Weights of a small transformer language model: vocabulary 26449, attention and MLP in parallel.
Each number is 128 + 32 x the weight over the matrix's rms, rounded and kept within 0 to 255. Layers, rows and columns count from 0.

# layer 2 MLP up, 1024x256, rms 0.0513, rows 77-101, columns 128-255
[[116 122 168 157 111 138 115 141 138 153  97 115 165 110 153 117 124  94  90 111 192 145 105 158 139 168 120 166 178 150  93 161 133 153 124 116 187  64  90 120 205 150 116 157 122  91 115 158 177  85 123  85 168 146 132 149 108  90 131 153 124 130 110 143  57 118 140 123  65 119 161 162 149 139 148 124  92 108 173 144  79 128 155 149 131 116 101 122 155 121 131 136 128 121 105  95 132  96 106 184 144  98  97 153 125 168 152 146 136 141 144 121  87 105 162 109 102 105 154 124 179 118 138 125 110 115  97 128]
 [129 124 143 140 150  93  78 111 181 131 195 111 104 123 220 129 110 134 105 157 111 159 142 150 173  79 136 170 147 108  80  93  90 130 124 174 120 127 160 205 152 111 179 193 154 148  64 150 146 124  95 135 135 150 196 112 121  56  96 107  85 139 104 172 161 146  39 118 135  94 123  83 200 150 115 141 162 207 118 169 153 111  73 151 135 111 104 137 112 136 127 176  92 143  72 172 135  73  68 165 155 151 140  61 107  89  79 140 149 154 133 110 186 177 120 142 158 149 157 131 115 162 126 169 149  70 110 128]
 [127 130 120 114 100 121 141  96  81 118  99 162 125 145 137 109 101  84 141  58 150  55 102 151 138 143 122 127  93  65 102 189 167 104 146 102  99 153 140 142 133 115 149 121  94 175 132 157 127 123 135 116 123 133 147 176 112 101 112 145 125 180 139 145 181 114 152 138 112 203  64 136 107 176 129 145 112 175 133  94 110 132 117  77 119 120 119 131  99 175 116 151 111 142 182 130  65 112 142  85 100 129 180 133 125 118 102 117 131 145  99 118  91 129 132 161  94  90 116 201 114  95 139 206 150 140  87 169]
 [148  78 151  91 145 119 132 132 129 148 164 136 151 125 144 118 136 102  51 136 210 115  86 149 125 113  91 108  92  79 213 103 122 126  96 141 169 129 112 130 113 182 134 120 146 137 129  85 152 136 152  77 106 145 120 160  88  88  96 116 155  92 183 115 120 103 107 107 193 156 131 199 181 197 148 113 165 156 139 111 130 101 166  99 174  85 116  84 170 116  68 140 130 105 123 104 109 171  99  88 145 107 116 125 176 178  39 179 124 103 113 170 128 168 121 120 116 136 113 184 122 117 148 113 116 157 140 119]
 [130 123 112 158 144 159 152 149 127 141 105 164 117 116 167 137 115 130 132 128 136 152 108 100 160 157  82 123 110 111 159 122 155  80 131  95 129 165 146 114 163 112 127  59  92 103 130 157 122 125 158 128 144  83 143 142 131  87 123 164 111 149 109  91 129  82 125 174  93 118 172 160 135 104 169 125 169 130 140 159 122 160 156  94  91 114 148 157 196 105  99 119 141 114 120 136 126 153 119 129 126 108 108 123 135 133  99 133 146 111 150 143 151 141 161  73 151 132 121 125 163 110 127  93 149  94 104  94]
 [187 136 161 117 146  83 140 114 114 127 133 146 175 158 186 111  81  75 125 103 171 159 154  85 150 150 129 117 100 119 158 106 132  48 134 119 114 111 116 125 119 129 115  92 132 123  49 170 112 119  35 139 100 201 101 105 190 123 167 147  82 146 116 118 101 180  85 124 135 140  99 160  97 156  95 103  77 148 133 119 158 204 144  88 171 158  96 163 136 127 164  88 140 113 102 143 203 135 161 121 122 162 158 132 119 100 143 175 114 137 127  96 164 159 158 185 135 118 112 144 193  84 158 138 164  87 100 113]
 [169 140 129 148 148 105 113 139 104 140 166 138 128 169 124 108 124 120 143 134 148 147 123 142 154  97 121 143 117 136  70 188 137 140 115  77 180 113 154 164 150 113 135 173 177  93  75 128  98 117  93 172  84  82 167 109 140 127 115 161 155 131 120 149  92  98 128  81  79 158 152 124 166 139 161 160 133 126  87 131  30 139  97 148 112 137 110 146 133  96 107 146 101 140 100 149 132 114 144 170 182 130 120 156  97 163 141  99 117 121 123  89  92 118  85 155  65 152 128 136 142 136 130 128  93 146 132 129]
 [145 127 149  70  89 127 139  96 120 130 127 128 121 109 143  83 124 159 127 143 148 112  81 130 122 169 120 151 145 121 156 111 140  99 149 149 154 107 140 147 127  95 134 146 149 142 113  82 126 134  51 123 164 138 245 122 176  93  71 111 142 127 126 133 143 123 152 114 121 120 143 112 128 109 132 141 146 120  84 160 130 150  88 177 105  97 119 155 102  59 109 166 164   0  73 121 103  92 118 158 125 138 104 176 152 121 194 142 151 136 138 112 109 126  96 185 140 176 143  79 187 105 151 126 148  92 107 128]
 [110 117 117 129 111  91  67  91 113  83 130 141 172 113 119  75 100 110  97 130  90 165 167 133 167 138 151 162 168 108  99 122 119 107 133 120 161  75 135  98 158 115 110 128  74 108 171 129 140 131  62 131 166 101 189 164  69  80 135 147 116 129 127 106 142 140  94  80 125 102  90 131 105 176 122 136  72 109  85 115 131 153 123 149 126 137 155 176 114  63 114 176 130  94 131 140 143 125 105 110 115  95 105 177 140 163 128 131 146 153  94  59  85 187  94  63 170 130 122 129 116 169 106  84 189  88 169 180]
 [154  98 119 166  78 120 106 105 139 136 142 140  83 129 161 148 115 117 160 137 117 200  84  98 140 110 117 159  81  95 142  95 163 132 131 116 117 148 181 129 129 103  80 105  77 176  81 137  86 155  97 109 158 149 167  95 123 110 148 143 103  97 119 126 172 156 120 144 130 171 168 160 154 132  97  87 127  76 132 138 134 116  94 186 141 158  95 198 118 145 131 105  80 133 101  68 162 164 111 112 101 122 177 119 138 132 118 154 126  64  98 100 190 128 125 110 101 147 159 160 162  92 135 156  99  99 113 132]
 [121 163 104 127 134 103 114 154 173 127 158 159 131 136 142 134 115 174 109 120  91 116 107 120 169 163 119  94 142  96  84 124 116 112 159  98 167  89 140 138 141 167 116  95 125 207 195 107 112 107 158 148 102 125 127 178  86 144  77  97 102 123 166 120 110 101 113 121 123  94 159 160 148 141 143  87 192 123 125 125 116 156 152 117 128  86 160  95 101 147 154 223 113 128 118 132 158  96 153 139  98 126  83 122  98 160 151 126 149  98 111 185 103 165  95 123 178 132 126 128 168 155 125 108 122 115 121 122]
 [142 114 113  84 170 121  73 155 120 129 135 141 106 129  87 127  85 185 162  86 163 124 127 115 124 153 120 127 135  93 177 153 158 142 125 125 117 110 144 138 193 145 138 121  91 114 113  91 124 107  91 123 115  99 145 134 171 125 124  73 176 135 128 121 129 108 104  85  95 178 125 116 151 118 144 113 141 145 112 103  66 123 112 144 168 140 127 159 171 109 148 123  69  99 134 135 115 142 124 139 138 200  64 161 145  82  91 145 138 163  49 103  69  71  89 172 136 119 104 122 119 180 104 137 137 139 186 130]
 [141  98 136 143 190 130 119 205  93 107 146 111  99  99 119  82 136 124 168  77 147 142 136 131 151 185 123 195  60 161 134 135  83 111  85 149 194 133 150 104 181 121 126 150 130  94 115 173  68 117  92 121 133 154 149 164 108 146 135  31 177 120 113  88 153 190 162 126  79 181 158  80 176 121  97  87 137 151 157 144 137 142 134 152 116 158  47 131 111 150 137 106 130  75 183 182 161 109 155 129  96 134 118 148  92 123 154  75 153 126 197 112 153 152 125 133 118 117 130 163 183 117 130 132 142  88 147 127]
 [101  88 106 133 133 108 118  54 153  91  93 114 118  94  99  80  65 151 103  97 147 184 110 132  82  95  76 185 152 110 137 123  57 103 116 120 183  98 134 139 130 135 126 111  83 150 133 140 121 125 138  67 125 138 130 124  92 126  98 178 186 101 109 124  43 102 106 109 134 116  82 120 156 124 109 123 132 120 143 119  93 120 125 136 144 140 126  97 119 156 203 138 148 192 184 146 117 183 148 136 122 154 136 127 104 109 169 142 190 157 215 151  99 147 108 129 196 143 123 141 139 100 216 155 103 119 158 101]
 [137 130 127  82 152  93 105 168  95  63 139  96 115 148 117 139 112 114 134 131 154 113 131 133 108  92 109 139 142 130 182 161 188 115 116 179 160 143 103 114 119 101 183 190 161 119  90 145 102  99 137  93 122 113 134 119 156 123  92 133 119 125  98 126 147 152 122  91 165 142 103 138 186 124 173  74 145 115 150 195 123 119 117 106 142  78  98 179 113 132 208 141  96 111  87 139 155 143  79 148 129 168  47 119  61 126 169  91 172 117 107 121 144 124 150 125 116 161 126 135 191 121  69 150 140 119 160 131]
 [ 92 112 126 114 142 100 131 141 136 107 152 136 121 113 148 111  99 187 168  57  99 145 170 138  92  77 144 146 124 185 159 132 150  79 143 123 135 119 107 127 150  96  92 138 139 149 137 137 154 106 108 123 145 160  84 161 114 146 170 126 163 141 142 142 128  96 111 135 106  90 137  80 144 131 128 133 189 183 107 131 137 129 109 149 110 115 124 132 113 117 175 106 124 153 145 190 120 146 174 142 113 127 122 170 106 132 131 145 153 153  68 173 149 139 112 148 166 149 126 117 187 159 138 151 140 113  89 176]
 [ 85 123 189 156 112  92  94 145  75 123 160  93  27 182  99  97 115 151 133 150 137 153 100 155 162 141  80 125 101  92 172 186 103 125 149 108 143 147 139 125 122 109 141 156 113 144 129 114  70 122 106 166 109 147  72 119 129 180 151 148 152 168  73 149 105 121 180  89 108 216 116 116 150 128 109 174 129 153 172 143 111 108 121 127 164  63 121  92  97  80 176  92 100 131 130  95 133 152  96 162 103 197 137  70  82 106  96 176 121 170 116 120 152 108 144 147 100  81 194 149 154 123  66 153 113 105 112 161]
 [108  95 135  67  73 108  70 124 116 149 203  70 117 124 137 136 106 118 153 143 137 134 119  88 140 106 125 119 136 107 156 133  86 174 150 151 155 112 133 148 136 119 118 179 112 156  79 114  80  90 188 113 164 144 119 129 108 138 110 162 147  97 154  96  80 147  79 135 138 140 117 108 132  84 180  90 159 131 150 110 179 123 185 126 129  74 105 147 112 112 128 132 156  76 142  93  83 117 107 101 142 155 107 151  75 111 152 125  54  86  99 145 128 117 134 205 159 158 120 147 121 125  78 158 154 117 121 128]
 [147 164 182 139 148 113 128 101 120  85 116  95  70 130 116 139 122 189 165 145 140 174 231 135  83  82 103 109 103 114 183 130  55 100 147 136 177 128 141 182 197 165 151 133 128 162 141  94 150  95 138 142 146  93 111 103 186 100 135 132 185 138 121  97 156 201  92 158 102 147 164 112 142 166  85  79 109 109 125 139 131 144 110 135 124 127  92 181 119 106  63 158 160 103 102 188 150 100 131 140 118 152 100 152 163 129  93 167 159  74  89 184 104 119 186 174 105 147  95 171 131  51  88 133 128 113 134 128]
 [129 178 142 185 120 106 142 138 176 113  86 118  70 104  27 102  98 142 114  76 164 166 200 218 137 105  96 129 111 163 134 150 102 117 182  56 148  94 109 129 175 133 103  98 183 168  99 128  62 105 153  98 106 191  88 129 156 140 108 180  86  79 128 133 139  77  83 131 166 104 126 125 124  75 112 137 176 171 117 161 119 176 122 113 183 156 127  75 116 130 144  68 157  85 138 138 115  68 131 105 164 165 132 157 100  89 145 147  82  98 109 109 124 113 162 149  82 123 169  89  77 118  83 111 158  81 127  65]
 [ 68  87 157 157 152 133 144 147 142 116 200 148  80 129 159 137 154  78  71 152 183 110 119  90 165 118 108 138 147  18 144 187 100 163 149 129  82 125 161 104 104  46 163  90 185 146  98 161  86 112  70 135 101 111 117  45 104 105 102 142 126 160 110 106 140 204 154 187 164 206 136 179 185 141 120 149  89 102 195 139 136 210 130 170 167 132 119 153  58 103  78 153 141 100 127 159  97 157 105 111 146 186 152 126 120 119 104 123 185 115  58 129 141 163 138 103 135 177 144 163 157  74 105 129 128  86  31  97]
 [131  84 144 141  79 103 119 109 116  69  85  64  95  36  30 131 122 121  82 126 183 105 178 178 127 146 132 171 153 131 188  86  64 160 135 117  94 109 177 159 140 124  96  25 138 158 109 150 121 156 122 129 142 113 101 112 113  76 136 129 138 100 135 118 116 124  90 153 127 133 112  93 144 174  96 111 136 139 136 155 150  81 145 118 124 116  72 192 116 140 113 154 103 143 199 120 127 123  92 163 153 182  76 144 135  88 129 166 119 163 115 147  97  86 139 121 137 105 148 124 142 130  64 196  91 114 115 106]
 [125 144 140 113 152 126  47 145 173 112 149 156 145 149 116 138  90 154  97 161  41 136 157  99 127 112 117  96 137 114 103 150 192  76 149 103 104  99 122 129 123  98  70 124 152 130 138 106 161 106 164 200 140  96 154 118 172 182 134 160  57 149 176 104 154  93  97 117 151 161 187 187 166 221 138 108  96  98  97 134  99 118 118 142 106 104 184 148 128 120  98 164  98 159 142 139 150 125 109  79 163  71 161 140 117 116 167 146 127  97 127 172 171 165 159 163 169 146 141 128 144 163 142 124 122 101 145 114]
 [138  70 116 119 119 145  93 136 127 102 128 172  79 150 132  84 118 126 131 145 159 153 120 127 151  58  58  87 102 137 129 124 100 105 129 104 101  81 149 127 164 169 152 119 131 112 105  86 117  93 100 124 101 149 158 171 145 144  95 162 128 100 147  88 162  98  57  94  92 122  98 119 106 133 131 154  92 123  83 131 144 124 136 203 169  73 117 149 103 122 171 139 102  85 190 101 115 117 148 112 186 120 150 144 124 149 136 163 101  58 143 117 115 145 149 174  82  70 172 166 120 132 106 190 142 171 147 145]
 [122 114  89 122 135 156  87 159  91 138 153 107 134  79  93 124 158  92 107 144 121 132 132 124 124 121 152 106 136 185 155 136 159  88 134  98 106 135 148 171 106  33 143 141 153 134 121 149 136  87 153 125  74 104 141  99 146  97  72 140 152 129  95 147 175 112 183 128 140 110 116 104  97 119 161 129 199 170 116 167 112 161 144 140 150 113 128 127 131 125 128 155 199 162  70 118 119 137 118 111 150 128 127  96  85  75 106 106 142  66 151 146 128 140 143 146 141 121 125 178 112 101 127  51 126 146 142 121]]